Weights of a small transformer language model.
Size: 14 layers, 4 heads of 32, MLP 448 tanh GELU, vocabulary 8192, 3.63M parameters.
Architecture: LayerNorm before each block, biases, tied embeddings.
Training: a variant of SOAP for these matrices, 141M tokens, 4555 steps.
Each number is 500 + 25 x the weight over its row's rms, rounded and kept within 0 to 999. Layers, rows and columns count from 0. Numbers have three digits each. The size before them is the row's rms in percent of the matrix's.

# layer 5 attention value, 128x128, rms 0.166, rows 43-65, columns 0-127
090:525478458491472488483483551478511537516547491518550491510503492452538444529524489523542507479496510480492489522490520465463512534516505496478498494519486475470505520500514532479433521506480535498500537473503543504440529496520506498509514502510490488451524465476511528492547476503497470482518482515514546528477497473528505529496493528496536505485489464531488530522467484505456489494532
100:500502468511486510490534496554505498496534490501477499553499496485476490494484504520513492556489531516471509496508469495518530504545513471497507499482483553496494476461466508498486514478510535510506543488478500510451491478478547520481511531522499537487499525534526486521511454478518452444506496495496484528458514509502493504477488517533461490506526463432488500474454470506454478511565
095:503489496475522499466516537515461502478525519461537510480531481483461505514469499481497531532509524513488513468542480452515502527527554517511471486493532440524513514486505528495472508540513507527493509520501518510514498506447512509530508523490536518538475479484492480483429504461504515494518505546514439546488496465467496462491511521479474456496485447484488495514508481521502529516517
085:506499479517497479473512512472508458451492498476493539497500520536478488452512490496499519491557503497503515470515478486534509507515500516519554483515438475543497513500487519516458482525505477507501551478508475465454505547520506550505484543484523547533555530521497451485470478491530501492490536539494514529526479494484530502538482524506471517460472482499490519519501466496482522515483
087:526509533500524497494505497505511509509482469501462492480491486472537503484539508522498457498499501541503479475502495538523524504514485525504513468504472541533490513508513525481584522460505464459484520495462484512550492540494494521509527484520502477535451509524505504494489504480516521502532514433502474471503460514537539505520523465537491508520537469497458445476489499474532508499547
086:498465466491480508494491444482524557485499484459513486456532447505492519523492512502521524540540539485466480462522525498523500491484516518495513510487472516503490506505545539476535487534481488504542557531485462516518513515508483526516490484506491458513488453537483503444492475465507513501492511534525496503465528514480494479465487555508494518484518447503471510486474509506465528480485
097:494482502489513526470493478518490483528518490483492541497508511509488478492515499500512482539504497524506499530531501477541562510492498502496444475513472555480491492523558481460444494481465481504515531506513503493506519522495498507503538533479500481487480556528547517529535497455485466527537496512525498480465548556515485460509516478534493467511515458495494510507487470471481548518539
091:504491511477432509475514528532492496519505489519431563503505522534522506519535485519504497472495516494530503478517490491461535518499489490497501519513495517500499515543496506459490499444473505498528521452515479513484489490466491544483490534506485488564548495543492522504475495519538457536485488485468481525460513510437493503473498504486469479515506480508476560502511525495472514496466
082:516486478489435486473493507491464498485479537471493496520504549497498501532523479496509550499498491454485523511491429542527466473462518527480518548514513489515536503566504480458493559550531480466485519495488492507487484542506522524474447476493488518511504525529521484494449529491512468543507489534514502517481500484475485498507461507497481476494503496490500508485493491531537516499492
092:501481451487481462528515535459533492534518559468465461517526549482445467504515496530505479509524503511471507499503502481489522508514547560508528476513480494473504467538477505497516505502497494467539487484529496495486546490463505510494484496485477497566516499486493477450474516440556510483459489485493511473488510521471495506491531522493476507463535529504498533502491492501517511486492
099:506508536471492501512483483524496494521533505540510459533468512496538495513470517485479504477489508471470509478513454563486487555473476476520452488470474497496597464472451475489532507533493561516491505497468504528537516494489514484507498505502481491506489488488517465507476498520453472507499445518481496520509484516522511504507521489545480533488509488493506522470470531484486477523522
098:499505483526496480469484493501519502531501519495501507491501518513513486505476466522532506532487470500521475533435526534465459457466509494510481503498468494480540482480512455536457503559505484477528504511521517484509457509540526489509479446467488474496567508469513491483468525501530530496496500506495552523497531471495502534531504473433528501538493523487525505492493492525529457502484
086:484479448468508503512526474500504490518501525485496453453514490508482518482498508514533471482553480485481462521488470524544506497498481533463463532534431498506478487506500547498459515480486485474474510535480500440520485494510494496460536521498467524479491514484525486559525468499489486495536552495524438503478514508496511516519541502509484490516521496511512540475532464514489512509479
100:495516492490489479482467519451478470555446538512478537480547476501467534539493494478489475485496461475479488481510484501481523513508520495481476542530529477480507508528509504453480521528502480493503461489521491540495488523553501515500468479499488459494464512524526509552454535502521517488494488509500500513537516479455493485514519496473494524467499538522459484489527489494559548509474
092:466555496510463504482452489537519516506498499522500505517489506494537543492534485460503498519537483535498487461534510503488461514506511503526505528509497542548505502497511457534496481469528513468518523485539535510448486452492481536523475502492495509547514476482511534488465509460457467523495486466483507481483477469497489466476494473520536449517498505488475528456501512529453473514498
095:512490540457508546498504502484503506568528478518430491503524505524463498507467498531520503526481476503506422488511501494521521493532484471510470527475503502505490499523523489478516537510525498516489488574491524486516478475511513503507515476501500471476510500520530490510521490548449464492511508514497520521506503506493463546520506464508474470471531533538516480504470566487482518467524
088:467518512479495487490473517534481486490486479518508467559481525499481502487465509490495523483509533482493492487503551499521502499472502498432532470510504489523486576497532502499518470471485551454462497494516542514494497526448483511518507487492520541531483515484498474456489522507491529551464508488526499530501499466518489489484474500527520525516451475513504446542501510524526496553487
078:494489540458492469474520518496483481513493482510506506526492487483511497517493474544471492493457536490514472532474568491528461487517472460487513499459471473493502540459541492467493542526516468506472467487475498493511494500468501499476541505484485500537489472482513484461496462496512501490474536522483496547517499534477482512469511518476468557454496493528474494549538547489535519495489
077:511542487534494501556518479494478490474504503531522511470502464559522485515513465505512505453465494484520503486470516504500482523503492499452479447495528474491522545520542519556497522452508484526469536476470509513474516500481499500491497533474514525496486554495465479550531511491470480553496498553486493481504510562489503484522511483505508477462522521524466497476482508494512516481521
083:499514490514471491519456507509562487510466497529459505488489501497531493474512511491494505534526534473494484489508501457480521473518487483463565503508477476498491496474473445494492474473507480502524471483490502495465473491501491541522462499466421525516548503451516528502503509493509510533479505496521478541536474443491499529492504512499556528499488489498519512476519507510516517552551
086:480476504514478500452510505483540478553515541535484503469534432482491502489484498508499518500507519495477497531472517542454474468526496506523461476478482517462510479476478492498467540483523515479493570492521530479521479495504480525495510496534502548530513519503506510458473496465528518500518533508497479494514472467476509471444486489534476480526517450496506485501522492466487526464539
101:449475481552516502530496481492475526496535468495541467507464476489496548501509497488525523525521547444501473486501548512516529466501488492489465509533556496488498550461477529488467537479500443484481477497503475485485537507503475503461503462507487493486467483464501505503478492559464517522519504492515481484478470512512536507464511479508543540494494530518484514499540496515510504479499
100:525483523486476527476507520536523513432516471496494505575495468490498495529466460490464560484506494512501506508529519517511538501457541558509524527503463497491508449520515502482467482510512478479517481518529500513510514470481499479459474471512530505497524449529530483485534489504533491476494479483491491499528510506509524506528538522479483491506513467491549465499487459505526478530538
# layer 5 attention output (transposed), 128x128, rms 0.144, rows 43-64, columns 0-127
096:491512492521470488519479504478503501460499557500503569499521499486506533479529486473513511511491536461496549482502469521565481524512533527512481495472535545502504478498520516468484481489495484509478448516468460505518506491496506537510483522503463465541524488476447470508496534498493517509489548478483459530512482481470494486499552496503487467552496503467529518508500484530520461536484
108:480525527509477508499508500488512514516539534556510472439489464494483538509497520460504547504471506502482509515501493473527497494517495492509493514485525504514510483550546514472513489492472487533517481503516494531524491481487450438514452545454495430501512501511497505529511497522475524513483517493470499453556507491503505502502517506515511460518464500497501528516474514444548499473552
103:508471537538504497493440505492537475487526458508498494524509539488482515512458481494493486489500428514521502512522518532479478446521489493499495493510537526524488511490510461522532453497480477551485497524496531444498475426521488484452500490483520499504534523479486492511515474518482530521456515500496547516544499520491481470490509491526502473501478518522485471474468524498502462464514
103:493488529518481501475493515499538499463512481503496538478525571498482530536493469499482504546446518540529460545463484497505494473464486486498517509480510499519494528515552513524516475497512503474505470482529521509535502520477496515522482496519493486487468511497523515506555542495503510525525484553499503521502492528454520489517514531502542520551513526527493501476524557480461540473537
108:496495481481514505495543497489468521527519490489468512470493521535491468495485514533494549508508519550505513528473485482484533483552510494546519552512459489487512538492499508507492490526517506506548480483504506507480498512531559491516532497506551501508527492491496524519507513499543510535540513508505498521513555489505514515517452514492479526446524497514536553529549535503523555548498
101:465535526521493519467470524472530472488511508496481463529474518488523492468477488498433471490534472516539502508492483486523535490540483513532525523461510493490490477497502446496483483499523498517495450485500542492480510457489518530484515483522523479499484467506504540504534500512474496527524487472557515476467468507512497520539582462489505515503465495521532508495519497486507507544547
106:540564501470443464513489533469510524511523523538478471483474489477473541505492491512515492445539519539497499453457460500535489525489468503513508509527469476507472526499446512499514484472553475513534490499493492500496485455484492476501492472479499494494522485523486493501463513512485538504527497510517472523493534449524525513505536534502481459507505476491485490562483515489501467499520
097:493500514488486484466482459469508502456494529536499533447499508463500528500525557524468512529500538454502485461493491471520512462498453516523476526525478495541528461466496485481480526493512492476538516529524517500481529478497500495472520431467538500471494482518535416547491487484495527501514490519515521505488499504535493505522463520514493504517477488483467503470494501517519490518516
090:508491512526523489460529491502533490473507513501526502524453539510537488488507491505515510504511511487551468501522521462512525446498493520526501442519507514506532470503469503523491481490457533530465485508545495522501484516500436484532491475469511510518491479474488464542472505534461509518482461542503524500494475507514478489521485525455506522547517507510476486509514533506446504535432
103:508526559520512520445498501518483494450494438543472532525500470478493501523496516474516456480486482529510471503508531514526506498497470510466491488480480510520518499513516478472502450490506522467458496465539534459531508470459532504484500498513477501511504473510500476527491491495521505479510518542457498511513477489508475479525480507475519525514419467496492500513537487489530472565478
108:497472503481491489505509477517489485458513533473538523506496513492539528494542517487506515466484518504525488493482512496499500528540560520503544533565491485462511516519528546512497510507526479506471471553529477487489504482475479519501482507458493539480518484510468532503529492512544510485488508524441522477442531507507446510482472447475523507496536526512499518506523490460534516486477
109:503526504486516486522469515530503478471455502517531471521490486525517486483480488456521462506494487466523511483554542505513493512466493479486570482509533483478521537528495531478504476460501502491433499516486458509493492523497440524505527526494499520526487471496508462509496502490507459504531548560487507500451423497481507499487496514491467518505525509499477482497514475514461513517477
091:507516536527456468515488536479480547478454523520449519538464507459535483468508479476514487485461512506494493522484508445499540516467503485477490523514471467541503506495498505493492495517477520500489478464489460506474528481505496486505452468478565504495519521498478519475440463473457509500512465476519486498477499467473502467494493525481460472521473476491480490500492509480471487449510
104:532509490533556507463498493498527543459489466482526497540446524487512476510489479502521504478519536498505480463492517495520493457502493579463546475524530539532464502498451499506519490485494505498485496517517549457466508493484464491488541486499523539510521483488481494477491508477503525467509499524559524505494484508481512497468488457519514494523536461480496516521489502531526507513457
103:501499464502536515553547465504533499493506524524467530471473522506535503527505532512511536485452522461515490509466481498492507496511513508540521505499531490440537505496482509509492541515506505513518535466518456497517521495486480478523518519511508471478488533529530458544541499544549529505521513508485528491500453484506495502487514527490458526488490488477566518495501508509527452530539
100:486521474485484485495467497513522461495485517515524474466452513472528540466501531475528533534535484507513499480473523492542463512489508492501492556497532514519459516519472507496485493490487504535522536478487510464504512503498485479515476497508543524489489513496519572527477469501519514500499540448489489492494503518528524525494498508502564511513537463502486498501481460570545491544462
094:541500492518537478539557498518500512491494474511478492485495489492503481520521528483514477519494496508489530542522479510468484507521507506534481508477516513421523511457463489536509505518472479531497462484484486490533496477521535476495516512494466513540478466536475515506503489493524490489511482509524516512553533516478490510510529456503493519473517597527451479469473540490474476480480
091:496525529504494499502484474511495513480505513485517478489509467489464503496427495450461464565509479506514510490513481507462517457498517467524515481516538528516525494513519516521507442495513488508492480549486545477491533499499520515478484504513523551497507451495476512541494482448479509481485479494533451487500579506504517524491493474491479505532515544535506481483522448509502475506495
092:501484518462451519520533529514507529529513502481488487515548557472494525531470529522490495504478504479509455505495448486504552532519501476510509481543480487505439499484468555485511510479496471483543530513498498497570486563501505514519504484466496542472476515517504505478488472525477554499477514491499525511532508497506514510491507530474493525535530500532527475517496534504477502481481
098:455474480473512486514513523527505550550481507482477485449520522497476503526509515517518464490475498514514539504515552498482512462494510550538453508482538533483495488503506449511497526501510534479505513463510509547531533501495489511496541543513539494482504502580487454520506497494505480472522464491471503537483469498454498463500487490487475519526490517518475528529481517530500495521516
098:513458503462509532502496507491470513483487471523458471507482507493484459525540452500508504473478464479527543475486516478513515489511518506511505527494511548525504515481514516530536491532524474481506480500461467497481512487544475468485539505497553504539527467514538537557514503508448522502496500514448490480479513482504489514498462536479481482511461516510517509460487526510499460555457
098:531499524504507513509530520518481483496504468522491500473510508516515488554503486530519450482497493537492556507483493526472532451480498477525456520526469488521509526511496516513521466518477475462526501461504508469556493512490510499523530514490506529531578506524463480484497482467543516527514519530504472480528518500474512483521521546517446465526470451499533476488489512467491487501472
# layer 5 attention query, 128x128, rms 0.17, rows 64-95, columns 0-127
101:466466487458514510489496500466492479488474488497501484514458527508483510461572547541508516474480506518483460507482480525514491537493528544509469476508511463476525492495467499514485488466501504504495512503516505549488486480487523538448475502479475446518505482436502476521493498512497502492511490487499511516538481488439525522499480552490455491515556501532493531473513520532484534521480
103:518463524499484487500526487498557544476542526496462509490509494480495457490492494533452474490498492475462517500481468515473508515518506465506500494515467526484441499478460499464482510482514504531549468491461452489530518489528504538536531538502531480514536459498482503480521498481468528496494487478500489470549518511487490477475553447534468470496487483518513479472508536497486488520521
101:537488497551480493451509475530489488495519502539473492464494543485487474471497559502483464487531534509505478497472494518484536498519504526484492500516461450514471501506477521519546509470526448509500493484529483483495512482479526520521481490544498514477499505522443476535521468497503540482529507533498517462483511480548500463522519563558478481517477512476493491521504518480509467500518
097:516471509458450504489502527490484490525566526481546517482535469464510473529515467533490526476512495468529508472525490508502524554498482480503466496459486507470513497503548499503459475581485525493488492469481483538557476505519513517514520511527519468488463526531523500496530476515475474519501467525507463493494485484514514490477487458520488497497520522517503515510486500540504500450477
099:498521529505527491518485534446511515504457528494482472530466511447483503540488494549480510455518472516472472528489532508523504502477508549507512512486521479497490513523504484528530495504487521491501506472492506496510513508522446539510498513500487510447518481507516450508486510553490526517541473501500507547516474504512510528554484481472493506504474524477508458440444504482524463551514
109:503504527462498502470461496516474515525477480561520475523493517513488509515523550548486451471513486512510492498469522495520494495461509524503472505524463510583488498514461483496511505498501499462480521498542521502549481489469476505515477486508467492482489512553510492497491491521521492486512520531471474523532552536527534498572504533476477500539487509499493452471482517484484525488482
103:518498480514493536561524516490533522507543482485459479501507493509473496509496510504483452534507494490513485484531487520478489533491491519484505445535516480466482492542538493509492543489469522488481495491513513554547452491499455535483497508522458553499457491484526465493468475510456505476506485524472507498474449497528526503510526529494450488502479500527481459518528498474478510542489
101:504461517492465521443481500502484519510489460508500508536473484487501528476491461512499478520517515496497481504522519456502494508477486549446518512477489534473528522548497516493549497494509550493477521465508485493492517514515451498464548516476531497487525505500490491480548479491493481550538554502498512493482481479503542511537493535518555461495525468525491507520469521449534513495519
089:467485494501499499510484524512505522507510449462504521532502500522474488506524525510527529476514516492462466516481506477509548503484493489481518515449499528470510524470544470459484528512477479501481506498474520538505567493490492526521498509500467477473518498521524505499494517584476483449486485503470498487488547513491528472521586476462502494489519472507487492546463497490488511464515
108:487507519545458478505517473517506459463528482497494537516504561473496516491475529505448468520520546472522480522496518474513509471497481546498514489490529514445493503514549501469524467508471485488511485521438489462527483511496529511520461518496493489499489530475488484476514501495477471481524504542463499564537522486521501490527499505466490521511492504485490461476525561478458494505500
099:519487506495526489571498504507522461519510494456499543486500539491494498445517468463478529485481457489490518486480577501512524513477490496512530495499545486508494468478507519522524509447458468498498474494503535495506497454542515481553503515497527495493495527511488457518518483519502491483510495434529520479504536521532453486517516513485483492499496440498489484507507554519499493512483
095:516514498499513486533481514512519540535519493512467487491555476539514497497486519466497506475531511523496494494511514480509529493522502464492473507529436508511508474481483494484506484490498479492522520487456501509492534505471449527479512477521507489452517522470515550474454472513500543545485497458517483492480482492513475414488454494510499507490488462475510519531536440492492524539537
120:477513497509475498512511474489495485509478498496492496498472487512518488474459543460498481550513452497477506521507495523534497543516513510495496480516491505462463481500522480456503515509539492513537489559480518531497511528464500511489457502498518492504473537499500490504540475499499516450498542475528465446511459555487458480513484518552511507513522493499436499492469523510479552551467
099:497512505451491497489499476515487481481504535510531467493518536542509496472529533458486518479494475505534494466508498510489529523497521507523470544565509461545489442551481561531510513493511480548508462474473496501483504475536508521501486495494508468510510517506481517548517499529516527519535536492483523473483501511502474448504524551517508479525470485535498477460533515522499501493524
096:484463485478555516488520479481505477512508489491518522517508515474521499477524524502506509505512514509524539439500474488500508460458504490492489517500523528538502507501485451482490490498458493494545505499565503486447538473491514517439484508506479484507553506520472513479533504507493483486574515495459437523500475469505491478496466537521492507439488477486515461496490514466511504499473
094:523506506501456503512503478488496477494500527503470533455447500438483529502527474502474514527460538483530515502523540468511500445473483510493487485516525520527484492493505507526524488457523481456484512521496486496483467512505484435433499529533498538507496531454514469523469520464479531511523511507465499499503502490535513531488491496514457514499527504461505537527490501460449504491491
106:513482489514516488517498442553494496518474489519474484528509481512534506500522458509441472465493510508550497462485524505490448478501507510513513459504529540562534488492492520508493515480529467515480492471522528472486564496516513480504437484523548500497506515517484482535487475494543539507489473511468495505503503471494481454534520480505520514491505504480496503509461494560500513538525
097:506497451506496498501528482493507472482509520530474501497435524434511475541504535520488485521465481446493492563493475525482485515483472517493434524487513499523426441503544471527489503504487520484530471490491511499513472462518524528482484487496488518472469520529490467498522491512489499501511501483520510478529501527521521495513482502495561480534481480510511546485507510501505520515459
099:494511523451521489476504505554521501496543479509496501504494489504484494519440517484463507478513530466517548519493514490511530491502530479482528505482528488537517480517510535436521480481504494536537476485567464525534488498494473469484526500474482525492497494534463473540524508531482522444509512525463542466507509508480525532530453506527540491507508541512493503523474495470494516522499
090:464488483498496589518514463466508482508521529493445531467499550493496525530498508498469499531468496487451477492508520520492517494510476498541461521450484505517460501537505545540499479486490527469494545507508520536499501446498518481488481511490520482503520473537464470499499498471540551510501498474514507470475506512487505482472523503519469505496513490462483509529500535490474484509552
105:503503500507455506501504531523512483511476494489454473491497492511518487535469528510516483507464524505507513492538523467501468507519445487478473520520519487451491480505551498474481506479484515437459513473510517529538469513535514501529494506484422529480445508490480464530544525490509481475523513521515523503494456532472551526477544480510481518497475490543503463506528501503513474495501
125:466475530510470487511474529482522521488491482507485469478504475480523485486487472511488439534477514495505487520478526456488512517527509527544491520474524510451511543477534492484506499526511513466489481473530483507532509481527537514501507569508502538511476462518474489503551521487490499461523503500463477458520500501526445515552528541503491475525442527499472486454504508497493474509482
106:492519504517503491521510492553484482509428489556481488468503514492514513525516530509530542512497503488513470513489524554491517485482508491484469533497528465541506465494483481477523498466446548470480509476438500546461519487546470535513496480510471487498500497519480481507451469481524463512512530478488489494483487479472535521488469511487484502479540538476477528469519518525471512511493
101:469485474513489486493525456486503516474491484509517503516466469478494496481498467541459490506509511522479490475528495500523525442484481536491499496524488531503563502419494495518500487494485511498506468492445518482521517562488505544516446507496518513502535499491488522517497496452532499502442506552520504526465469541461541483504504516535478507487542504488491512523497472500473511527516
098:522512506491539487464487462476495487478540512537525481499509495530519523491480482477517500462533517481524459514542485468482529516534506518482503524510466508557492495495446515506539498525483496474534495537500492506475481467467490522514521523515474441519468478479529499501474525512535501534525535458504502495516471469490513494479492497569510517501548476465475510557505497445498492491480
112:499490521485478507514479487484536448480483545466453520489490481504522497472499509522507564529473493472517541484462469448488526545469541511491481499485489498443497554507515518493478511549503473471500506480494497523479504527529483498496491484511534524555506539504546476504504490522471494497558509488486547480509499492531558509498505524487499440470509483487498495478512488510484479509491
108:455497536520494485476489498527499497500518503528516479506485512527468460472560508453470461525501445509489512488496488520464479495531511502530514516493477526495497509498498513529415473512532474571514490537503512447493501512542476498519504534489515484497526543495506488532512483509520487485504523479516473478476507478517489480489509464492567508492454490447518490510536506526483517514475
105:533502504502498480539519497493572483477432484509509525534485521502515539541507450498510524424468532519512494526471509543497515515518461474494514481501517524487480519468523498508465456493512545456512457479534510507516482490500512484491499523510523493509486523506523475516495507482438504533504472521492499521483470514527471506460538548496464492530496467499497480537489473484491496495500
110:439473506546492435541498478457514478491522545432495522493523512458534514480474520490504503519507521497479506513455513531490458482506546506527516498485494472522518504498520521504482509510515522450492519476479493486511535531474518507486497478504498522516510473452476505485498510490536480495505503512534529504515511506502512481487478518469501504534474547455441444500539472493532534509511
093:524447532513443464487491470529480482523473560516467506510482513510485518489532492541508493477534509528515469499511465506486527484477517492498495514555502518501502496472497456499522534476499522503504511490478516511512533465477505526443480479495473465539493497479459504520463466531486533438493471527503528516482547483517483450529503481489459529527485464507487530484475491490476524503504
109:497494462502501464511554466508493526491429498477476477480510469463489492525495529540494528518459491500516491491482509508465500456487514515479493510545556504487494521512511503509477512515498504499514502419554501529518485506567483503531482502515485534494493495513490476487503472523491524484516486501453493483468501498495522548501505561460487447510492479510507521511520452514477479529468
101:466501528513530538516492480493471544523461542454503498532473493502495463515532502474532528506509533514486529487521516485504525485443520504507496498466496498482483530529505498524495450489454504491502438523499475487499488535498509516483515495504502528478533466484472507531511521512452456493527483481508490488485454462526541514494550523513460517513526458491504468484477460539485468540507
# layer 5 attention key, 128x128, rms 0.161, rows 64-95, columns 0-127
108:496475523496505521489508510481495500502495515489465526513507518473533511450525510526527498476518558491501515501530505456461493510477464561536486486462466483491501538501484489486478482520509517507542486491509515533512535497517486430465516461522504452504498441490467493499513464544524531484476513510494504489477484520506503538509540559560500491525542488519537494506526525515521523503492
106:513542473521483477474511488483483501486529510492471497502529511495482494511490499488475477528528479510533568476513517512472509461507429477550496489527491517545502480463476524512519475506508535552517550511457459505503515512514477511500514464505505501494490543505476543486470499498463499510480492467497522499523479533445530484435537466497538498461511519505522486535507500505517490463518
097:507503445533504498503486478504478500467519518520496515477525528518489501545468488555506458474486526504474549500497486509492536488442478514505485497518477511531535511516481450508500453491541522489460552518491533461474526518454466523479499521536525500546516507506540472491505472484521476554477511528505521530481488496474495454479517517488490529511471490514514488490508492498462466501541
096:527517465439467496494528471521493503486514505490510474461457510510495519515503534536519512508464455527471477523486500521503537545501458485485515501493492488497498519527472589491497528449496485540499506528506494542527494511504515483500476504495484452569487538478495513497478513534497524497513516529509506477563526495497514482515519475500454517456510482504501483505478497494504527445513
104:472496514486491548534484479530505533458500510478484525546494493465525478539523519511472485491490519501480543487489460518475494461471475547515505461495511502491498469475491496585526456490475520478521504496477529490477506502525493509505524543473525466497506507532513450492527515468502468525484500468464498495494470469485510507538513484498461478524518449499479452514469536474502514535511
105:474458518507535500494499506519485537494493481492516509517521514510490434522508489485508524480493498488495530514471523529475500528507493518520492472524462519545466451512502497486492481449468535500464503449469526530485529489496462491475463473484530543466489520518573475463485479517520513511472466514481497489493541504550482465545457528497469503507470462510510463491484506486530484499512
096:512473500485505502532523521459534492494483476467495486501545472481486458482461494488479491494490472522493526534453522512507476530469506466481489500474530520484504526526527486484488495523490502482496527493477530466534523507501535507514515535530477522503540504503498478486513501451442514501493517517499508469527544548508505515517492462482524462500473480539506527532498553553468575466520
102:500479553510486507551472528478540526493530483514501515462505511499461518522472454529521506523502521534503520497509533471515453452501505488530484475484515518462508516523516518529484486550513485478460512490536501486508481495515489517497471505495520516517496545517513511512496459442513464528476480461503480530471502522468486508532515534513515483489455480504433483490479530490468524466554
102:524462456486439490475456493534449496511522512505534495507511495551468486481515494475498475473542492489461479536543533493468508501509472487525489475492517501495462491499504477499524487516521507541501455539509441521526511490511501516524512522527523499513485506498502541478500487560478512484459499490475473501509541482531525497516487513485520507490474452491514525542423471505499504508480
104:490499522491509446496465471493484549486485514506529508502493492500467478502479539491495531484530500531477480471455512549511482466439477493533510461502487492519484512485504489472485486464538476468481475528510489495483527500467509528497499502528489535503517467449521482521500523526490492498483510521474525539444510571472501480511537454521504499515471482518516470482466549547484468498488
100:505492523496499462443480495488480507463531451471472519538503506510507511501504502512492529497515478499470485518513527514496527538524508534480513459535540505468490532528482472535511534491503495523482515532556525504450503500529466500487532516503469504520518477538480507506509498507436494454485531495480491517496441456535473475516558501497517527474503488491495544507473510521484482500444
097:501554451480501489552535487498512487481538505499476485480500440529485515523475484475488473480537481465490518503489489494492499508483516488512522550537455493515542500492506502504492515492459492524514537517473492500485535505462453502518507468478544535493499511525491565497481535455506496485491510511502502507520511513517473486483479527525490501467508447512539481486467444489487475433514
118:545464464507536487486498509521500491484440492523518472493522457504520507485509514481474501522521554463533501492493502520472512508490497494498523535503534509473514517520478505491437497487518468512475502521513511461474543478513512500491468526520491477483503517421481497516457513496521499461466515465482467508541501566519453496513512477509513471514478485515482509520509511489488485452564
098:470478498484518481488528489496529469514502545553458499522483508520537534484509494511531491455482513526523540464475573529503498463487452499486485524532516541525476494507476491456465520486491500510472459453513539504477529527517476491471550485503559524492484503523525506486459480478509498519494512484488536507489506501491511507526505504510477498472508510540518491496479516541441493512532
102:485486502509494488455511487492506492494489465503483535502469486481522495531519535497511495519523548472521545496488484450472505491509508553472524479490524537496518533485490493526493501478504488478479543470517474484514500534481487524526443496519479538498506497503549541473455524507481496536476507531538504495416532473479540485512486505546508527484463450481514528464503516514515490525526
106:459530486494480499473446529490543498516522500480444538491527501516467510521505506498516507556523498480484493506500527512496471453498491446493504475476496479519479479511499469508488552518521485500534536453467531481488463520502489466484470512511518523505474500482527494565491545522528490561481480480455470506533507510512478522539512491480538505495512500498481486497494478560521526512490
109:507466482519463486508465511510490482459494491494505505520506523484540473480523480463514478484503473477520551514460509464458562497485512478498522455510514479514525513468481500489527494499446493502500509480508504476457498457487484499475550471498503526504503515519475503563502511544518470525531519572466560498510491463512477508539483540508523482520479541517505510474518505491512496503469
099:503557555518515525512507477507528518523480492483454536520512494513539479506494506466523473525472511524519519480469492503529524494485518501464502458519535462457498512514521522497495485509539474486469487526542504463485537549508503486494481509547501536461502467461487484477538543497515457491474482480488493503523503491488479505496513470485469488475492461497508520509555549438516464498495
102:475442513503486498487497506511546532513497471533492535519512471492491515543480504476457483483458503503527489579477475519496495472523496494503539489469521516476504507523527517482475526472492500482462525469568502498530518484487508489471473530532514516522480519489448485519507515503493507455473498469503463476536479506437510469514508510476524507502505534466505491445459472499465502506495
092:491508494438503493466471506525500531500547529508506512480530465499504437476512476537552496487515543508502532481529459489532527501479491451473492455535493473512491452525495529455506488496520465517531501500490499534501490490530508522547524495524499473532497487522488481493520533507473564500476502507501540512523488499495527518516467463500515527489503459511499522475520489502498453446490
104:484487494486466545508499543510479556538500518504540469501543480458504519495501502481492506486488471544500494548498505521503518493460510471500505483510500512478475465540499509488498520505537484494473499502450498484482488529524506437474514530557466512480466496481506483466478539482515468524517563520452461473475542501499485521484494448527478493488541502484479510503531474516489533491482
114:527521504483488500525471510493552468470567475477487490494522521537515537489495543516500536516492496481496508507492488502517535538471475520486523470507497521473514462473527462505512484462514493519481471468513446482476500513502501547527489541536493432487525554511543455485502483507504531508533499489509484464457509514469500472513545484532488486505451506510516499492479511511507487501551
106:509504502507490495530535459455500490481505520491490523484500496485542511507514458470507542500533525486504487505502560474496502522496495522532485468466527455477513468509498510453473461495496479458501535519483465493485520498503485528485525487525509547478452462506527467473523551481530478531526483478486524504527512505519482488523508508500452543535546508551517489454475484498502551506525
098:530507486531484552520494523468493488451465457478527475501491512503512488481536493483476494490498493481517498500505479542478513511468540533527485508491515485504459563506503541458502459516516489486479450467510495471502538467472496444548506487525488541505510514515444468494528504470524534503481499529513529524506434488495464521483513487480505476491476523486514502513462493520487482534532
105:523509524486499484487543477500464508499503548504476535503504469477502503517507506564489514517489532457568484423503500429477484491511509551499489494518478511521508542490527505493483522496531518485496520532515547469513509517470536545485487465489478500540495530507465519522514484478540505516490500495503475538472516505475499493516470512534524477522465457477490506507450474513510502507507
108:476515509497453518490484509495531489499493504468518506475493485500491566469496479529557544534477466540519492521455544515491505516513506536508530511480542517520518502494475554535495481550523533507503507505467541504470429468520475494515443519504462494518519486447534512499498506507519510466508527479485503497511499490484513470478476501519503495505512464521519526488471505531463477537492
095:500511459535522454480549487517530483537532532494541482499516484513523474464511458468527475519513517493511537482500500534537458484508520528452532477495486488470495509438450531534528521515515488537489467479492473486482518484491472568524506519472525489514490521524492510501485504492495521484503483512511502537479456519488493452468531531495475493471470516519513494538465477514487501484478
104:519512544458502515475458506498469494526514467493513506523522516485450504521500578509502541465522458537470463478504503517521508484494502514489493489510523486523503519529516474495483465461486503486512482450528512461477496515514532471509500510537502511469493498465466520485521490524493484464549491550456473494537521479505480477472473482511471530519514537484504481538498518516534557477469
118:453571462493467464491504498462466485494446516474456520473506469507485519513493553499504551517482506471487515496480461502525501525486529534498479517527526525472478512494488482515523453499509529516500481497471500539494486509512488570544534493486487485463526501476490485510495523495529502484496508479553500515489485491506511537505453526514478512504467562479477499481455524504509488482486
096:489428447520515502493549495504494536472511509472498509545482524522490463492495465459530490463493518509525538479470510475464507529495525514512483541536506494496509505472494485513487468510501534545492457478523458511504546488496494491453472495471493471517498491506507467484536563509497480518536513525484532485519504493500525465534498514498501511509500480441559541480501501494539512505510
100:477479516479479476522508482446506440493519471502487499496504506456531526461478488477516484492449508512504508546490526466540479509457499486511526485533559493496499473465503525506505505510538490461509482450501521496475515481512458492528501537549513538466493512502505467498500529501518534522521485473432483474535526475504528507500532457481525497508511506480529510522515528549510527528507
092:457494494534496536474513543496468496541518474487488543506511487494515548464529482533477499490512530519491481537486484540475475493454498527471526503511472473516471506498475463489511487520531493464520483468529495469499494529520486499529485507494471516535541456505468504521483489558529501511527468452517524469516510460483517479511488467515537502475459510522465492503436490458507490521515